From a checkpoint of a small transformer trained on Wikipedia: MLP 640 squared ReLU.
Each number is 500 + 50 x the weight over its row's rms, rounded and kept within 0 to 999. Layers, rows and columns count from 0. Numbers have three digits each. The size before them is the row's rms in percent of the matrix's.

# layer 6 MLP up, 640x160, rms 0.159, rows 259-299, columns 0-79
114:469429373555490435441411528454488464464502462463448437509495492515374450486382470487515515475431514523475425497555526450521493434459490475543453606476558457409413531526571576458490512451505529450551585538509419522505485465586456511528543462
104:468474533532512529528570617523430482548443539570488607561565584500439536560538438548531562531458455570496509434503484534533479481471555524540508535442453564482485444382476465551483506528558422508568481565486454561539452603555590521548456553
099:474494417482524507527523518556429459441431468428498363418422519569492457443526449494504549497589601499469532512538505501486482540483543600549495500492495538583487525516511546502514505511502451572484552498519581437519432553512553437404462521
095:516610554505480399500473604521509479500484560483424453485493533530462419496507465546474552532465482529460535504544459486429520629484520532443501531501438572480516437479499461571447537493463483483525557566432457500472510490550537379468511538
098:539497485481510516482512496518477518451516550532509500485505613417482560519477489533535499566537487509452497519568493432488512332515510535447489538571531459503518478469488526505516457565532543484527407538486568495502564557506567551471476520
089:488570550470465565614483475482469606467480524509512498418498578514508483580464449531523472508626513540436591491539478511583541515566547593541468408614510523508556490527560580458419555515504547558453567539457456490556563495445577459558514506
097:559468427416484589536544499574425527563488595432504532437507475496523471556598434393543448538379488505339476480568527529462489560529487546480453530483464430494490466533509487499494404533543449505501514470475492531511529484454546422488431568
107:527523430396449538462566453546476565547456585508493575500545512423477450608409466407428546571528518529476468505458531474515549447476554556461469572343586473526433474420535410590512602501480497427487451448487461524414495527432547476550478449
098:490502510561596545537539521515526569565457589448469492481529465481547427548429448441469517526467539547482427475453426457469489510468526469466480596573479488513478473583497388523487461559519439462448579474456558543504509432541470446526563557
097:475484467465463455471397427440567404457526568384501512487476537495462424538494451565464472509475585445545578508508537574484528428501571518447572429480473417591426469377533538520409509408352449496517486555480479466485478509472563484535525505
109:474516537533591442568428502522527404482532532462519486430515436497410519532540551466620453455533531526454518530363477447423445506437547638520453555422559440465467551528483447516512561558437493530533490413511593598482522478403521475592595537
109:455432477502408453450543500538505479553435461570495420468488515534428522483652531524477477543546425395503479531444508494488493580544515461539469546403525427584545422370527514463524522579451545426460461462441561534484500532481470562551369464
110:438528480536506463536489435533530431507481535490471495590535453448404491483479502548510540489485548421443513526520467419513484483580443482504564536444478448558473490455546419519612509489504520415480502528435558537471538439582516529434514416
104:451496561535469467426504546410448511486534516439477437440585497516538533575385393562580414457467547474409338529523488571579507450399384552523505470570467555405437486519553439486437394533419455453479488506523516504495446523544476507516573550
107:441570453517450460476593537482501575436526514434494468565463489543484494616362475462484471440530446516494426477531507467459552556527512495502386525551516507520469532638477434545446533539482527511436428535541471489516506424547545505595425569
088:547521466569557476539509560440560520551532552464487546545571472560504499508524413473491610509384469457475477547469502450569493511443518533545534491499516514423529496471540499499460453500433474452497567490445452351521505453518536385504524482
110:577492516629454416544500570442427505545582589561521508494524484462526416395466448545577535610378478436487450570428489510581444468568489480511533436548425532509483525582562500517509540520442518519475470456542479596439488531591507537491555415
106:469539445511604506507446468473456396440514472634535475553499552500464417479496551640531482553520591564559470527587595465540476540479430477465477553394496551549515425506515429514509463524542535374405423512510535434427524576434581568500555533
094:462469426488525508507481502499535453464581602412489520451497389500468461561563451508488453506504566483480518483440414579538466555507496543582569501501492544556513506450530561440479527561441441426481481522463477574507459492556480393472504595
113:454499609553510565516546498475464580437397455529412489507493554562502482487519549605515529508432498466413548422522525417522511526474416513480446599515498540461552503513488561519525519542495493456456493429464447489485508559562436466526400595
021:386457468432534498537502559452463458497538567487426447513482555489423505432469377547526444600453512492514492483437379397467470367514470448441517573522513463551455585474601548473496556630599527497512508532400507487533521476537541537473549467
098:602434504530599519524494530416451503567498546504471433456458403453467442487515530515511500376451594516421500462462440454503491448526564510508553527515520463559465461484532515564441513543486476526437481489476510494517486466546499437507586577
096:489477468531548492481568550467526531442568573502480487435488589533573506501545432417505575552539495497428465392555408502508565540447547624605437477528532505558515505581491425448486484507414479554515484531467548481514488422528499447439624467
110:354432513501520464564470488472401434522473631488492487429475448547478416569481517481511415573559591538514526512384386455445421476462572521538476466503578602534501492452450545481487508548512487547521420478454496489501486483502483527522465513
097:577481460607439527545541516468494474473435561436451517453530482410460495508444551552561517532538517455467474597415556538522461492482538540463591513478568487436506538466613580443506467493503478520486492511531518482443522574479549492466480506
100:509466527486466506471543439516495453565604481551581508500474509525401436546460486488446531432471512472498465448456581350490517557497578590446581495475478498429494549479545457460620455433425427590508472469471421551458449470501490459455456473
090:510462525522524563697528533456471474491505546558568462484519515448402520504574454492483540516520504429460540521577458456589478489529576564487557454493530517511614525503498502445575445487453438454489427532440444544437564373586452529586490459
081:559491508483473515596545501536446436522538448416592383413541531477533539519490520508531629488461495548457537499471503430426480525521516494530486620586417448469398550517623531517510487470443475545536391412449533492524515461492507412516502478
107:547507555497387577527586542499459477539629518483563442423483482493549470492439494514519581499511592554542494502518583446451509524456556540393525492566553455490525611427434549437501478463443517499458454551508533560505533445449588561599548512
104:511542540490545505491550519475547539500512501518542521475415532486470552529575436399454515549630563515394540493513508599507497436550424661522496496456530565523475546552535476486440519500414506430452485490532413457535524427428575479442474467
103:514489512580509567526434535445487512385534526462423508433471445484477453584534507460486433491509514538440417529532432400590498561475512578559410472530515462460432517574552526502497477489398450495517512453497481503560526503464636529506580470
104:501429551524496552545578578514540431501527547543491529475553509443554506421434510504610453477517489505442520453509450491458492460445484468568501496518440557544413476404481467618461596548483532434542578482503399549494509528449534416497524464
088:429507431608494450501441513488479583556526531513514458496469418468471470405426537554527536470485602586515555402367434445430428506398458486394466431490485524505469551493514475581337548396467485515481510558561534495536507520541481459543471517
107:519516519431480523401510522487554531461590562429523481480374473507467555488391392445472580493399467465459493528488459454548564513477573509446457401563423502439449510470499490435526505536529540570468455433484459564514512541565547520534555517
115:459485578488494444505527569525471533454492565570366494562427504505522570536440498367488472502640449538512551418500563446514535527475462598546449442511514514491519535469492522494472463485485527528531510536468478489566490467584488534599568587
104:507427496456540494566549474492504555414477528464547474531427534492432560466549506454572575604429423483502557528527513443511486439451514518453459559480544440440387467512521472432554547500523565503559549537510504448519516483491498530515492551
093:472443536534419364412457504536463528513500498564417403509491516451544559505488454476469431519522463507512553376524577513488547492423437463489474521454462455515448467464596540422514528598536525444480580433521575474461501477499474528439502586
104:570481446502459597466528390493436522493530516491483503464504535439472501464458457542499462545566533488556543449418562491598393525451498522414457561496557521473508532395466483470473384605419500545529510518495480438495494462494534442554610450
102:488532412443524600525444547439568499427457589520389537563497544520490470514443482445507498430558456550412606614497483501536525463479572563512556580579582557474479459470475551460467471508511506440536523531517368447478468416405558511522499505
091:395384461586572608541457516547606538420503561483470445545581541541513474480544425518502605464513455503454437465532495390518487512486507488560506547502530515514561500536497555392501476508382580499477506496369499488459515545473508522446578472
098:530477474553537403554620484422457493466504425487438531535521449527519465472486408490445439519522552506397520470500547472437556545446414501555472545543497575511487528443557416513471419562461510507535563464435473540479451487505489503440534542
# layer 6 MLP down (transposed), 640x160, rms 0.171, rows 259-298, columns 0-79
112:457468520518466420561485414529471491501432419479505568523426565515553506474503484463410560478526516524396463546511500534508397479556458539526632513528509517495557537501579587487523529518564512485488443550576467446560634499472493553527450464
104:594562488472451534521446475468387389515508482528464455502446508485489387497514486447547514447446481503519504531447462559541462480479470536481490512428468550545481518517434459468490482456478548575475583502468458509537501529475555506455408453
107:473452451465520494527556573558433538509500499414376474586486474458529553507458575482501519454585481554465524497516535461574444508617520522522521433546549457484404615546559593566430497547455350514489530484497504520542452447544537470503473573
098:505458548490481478462503518488535487444545555620420519536523505464462468563574453461504554511477490438552440458413560468608534462459480580501510519592472480558517492545447493483522417528488529452445478531504464440562542535422484501598573446
096:507534549467460452471467480492508499571505470526415445583513431524469574451496561492582477522443523429437525432552438517421447553693471480367519452389506463490467481563499528481586533518448457473464560458522546478530532574483494456448508483
096:508450442452518441428617485467439558545484462575387460468502488552440465497480504536435583587518508525580467472522485557553375463494516469557469406431570488473530459485465481524427459449483525523387461496515525543507445574490428445518495551
096:459512524524497507552480500507454549510512443411516478532458464591508465498593525498447467498433545489509455467557474514473532472394400482417461440474487501470521415588383499468477522557438588513519445533536444467467589607547467485454411499
107:494548447418536535512454479517521451472488509499448437576514528445569546482566560417400463538563441470510422575414462552495542559438490526550515620474597512473516541512486545534442549496591420499468557390471483531469502470552419460455457499
095:538544496454549462419495433516503483531532509528501466453485482529475482514442430485469509502487526581512551424503482564583503529482508457490464513518484495389487420471459481543485401439576566511409541570467540506505467466549567383522437438
098:550470448480489492439473532479511449495474506586408526570481458582550481478508438422510523550512543492451431528451470448476482613644565417429498502523457502513423581534542561529583546503511432478511497496480476503468507463561501472557492531
097:427580561461601484576478535537450434452561497505537428516528487576486561566543533455569513461491567546416597524488574510519556464511509532433503494536538538518480458417506483466476520478559448472451585489515521496470607401447491533515417456
109:467609494414488450408542431464471513477484455486500488543375529428344577498542501535436523449576490458444532512421555472436497565581495508448494408472540527487582516457544548525542489517536453480504493430511444510535497410493508353562502474
111:564501488550447465527534543593400502480489525522475444513524608530448640574447386410456422439475401405499589488505492584443464538533498507555453505494435492490421527413375507574511490456502578486509543514471433478471583508477456456421418486
103:504461519607430482431410446360491508472508545518413529553550596521555512446418438538458506476484493507613410510476558509470538472445524528541443527476521520481452494534467553434495466566521521556503546463560547526543486446550558435532399415
108:498537417507636488534546518448480513562578463486515591414447510432486533495489474566488536431471517613550464549473504426514608452502540534501500484525364461604545556505524532549472581428536487498459466532444524581511480492438481545535456492
097:497480558471478532540515583572411482566467541494527542518478484492507507466561504536493544424433486435503555453537467510578532531578467543481494534579511455605456512562563554506488526528533491497479526509560533546444472490476384516525485567
102:500616538496472500604480563525415452426502459544471462530549486438411444506452507639549425524510483456549572472471603482504559545509543475545460404572609487558446472552441503493469618549479515509531499467515563586459515575511500518527569513
118:513546451511505523420479490552534505589499512564437567492484525429587497510484585550485544480488480551488477469495535488538496520547442453485432520565513478418546448411490443474466457554479549402462443430545511449500632581478479485435569499
094:535494478448458511455536502442401431482434571539497505601467482461462492560448487532492502462548524504492496498402451445493407525683537522497515428483516521564452529556454565550542458592465450426453598518409489489484381561553512546504460437
118:417424447402432454540446457536589507462580492510539517444549587479560464562512511519538588442515428484529508546387498508529535465625490565492473435479473476498585453518477449555459465487510422478562510509534491443593487467412426525457449474
023:504425619481517511498534428471502429463515447521370518513537457516452535544595523497530521501539539516473490494494595454537479603545584556464452444521587503502513506445567554479460513485554428440474544497532493475399419522526508531538448489
091:528562530489477560538504500551484542427484600521394509409475492532493463500526424616439470568475539475485541516468590527493374543348509532522445526535431511489539437430389483481513423506493552492431480514520489418406458456424478449555452424
093:488575533434531449600472426544614485522487467530409463485414504534558448523578503435523373504556490508504583445455570527482508536530539538492569554504505526453502522401505577428411465583521505454468539537472553516530506463404517511469513488
111:484544520551571452481482469517496514496539484477556468495478598478504492467532415523505460570484551524460494487466520478460469596444420523457403489572506452498407456426492440435568505566504521544493521447516469444488523479469434524525482539
095:501561501491571523618510558408467481481434576543410469448412448519547414468459392563504584545521543506492551466483469499558500531479474479595536491541479497468547531403514511456542508571489402452496469518470424496413579441420467525563509551
095:571411495531525571488525576514525472470503565503558509532449516502438439493434519481554428428513546524520537525459556465497492487661451506434611465516525547435597521463495457533422480494565433482464500509491498539506431617414495432523505496
098:486564495489537513619512546464477555414527596526434602539513473482545503475514534498576398468504568386485543525485452459504468503488489518441458570438514482462626530464506584495497502459597390490498513542492469597382530541584424530519473512
080:448531495447444544513493568481525477464468487498401543531487478494499496422406518511487373445487513561523521509459540506519527492636465520483498399480547458468528501469461534510515471573539490482449510480502488551543602559466510525462486435
104:479523486472483495536550569499495509462494456495410502435562576491477536477491444444569565411544572515564534563485578534516579544503560528477453600479530493436432479541523564461401533504431526495466602469480475557505487472448539568505409470
105:446491508500490519512469487538487463534495533510488530435534494434544560490388437481568537516559452520543498596503430534482574582525492515493490407530529534498500437525549480508528450472493563587455480498533537501470461511507548494442471440
103:475513541539402521536530500427505417510441465505558598440366556553444448540569493473514447550543495393456499537418457555461449565492421470446522423562559458479565511481366453424495434555498429535410451574493490478393477483458520497471430449
098:554527522512491568531472495481458458513529543493479542472522426533532485440496469531553464506442476493481589503481546482543531410321401520467474530456530522509453417419407417471567530498499458445456532476476491476511434485456500470597460517
091:389477583549509540498503488544483562563533493523418525442471537410485418592561470587497454511505536407473464562496519467501423533520516471405563511392509468418523434591480549465471506430529457567431431514465403409541496569467513578548495527
107:544477474537477534463506510527518558444531580546476477511506508520366447477433557575532515488453502407459535500529527507494535505511530447447466425343562548466524516417505550492530452547502543453603551465460493551494406456469556590510471449
114:495511568510575521535527418542487461476565593520408518481534461573416495460388524544512469418586543569509526482454621496503558546531486497503439512577605468539473399471527527529511548483506474539506535457500515530520587516514529514433561419
100:529562447535499526526495445449494486494452411586467510503473442491463499472472551422562488481434553498532451480573534517428546467527527442367508483407448404474519432525561527506546464551593473487570567479505522553537520476516430541437449512
098:419563592463483483442537482509535468505568500534467546566589484452545542566534474458533592403636576452339509532487513365482467467430570540535458482485552472521497446526439438584566510479490387534468516505471441476550379484465428538492496537
104:594512519455536485457531520485531594539455504441492358600442484493562587489398581455429501458474396488628521523459548475520414464526488505541408423526443538480581513528515486527431521524517492482498560479542531468496535503515502519477587528
100:430498542520519507515404563496529483518470591484562553478558500454539427489498442518509473481422544447398562530456522498468489520590521457465452542545468451476386527557458615435491471540558492519488466463443460653497541534520480561541563493
100:559472485547520469530522579426424472488505558513507547528526535537572466520528461442555513477504578493473646540555450488558566544485561546443482505488433492462414504536517472593495559548627406483513526528542531454466568543518501535514515517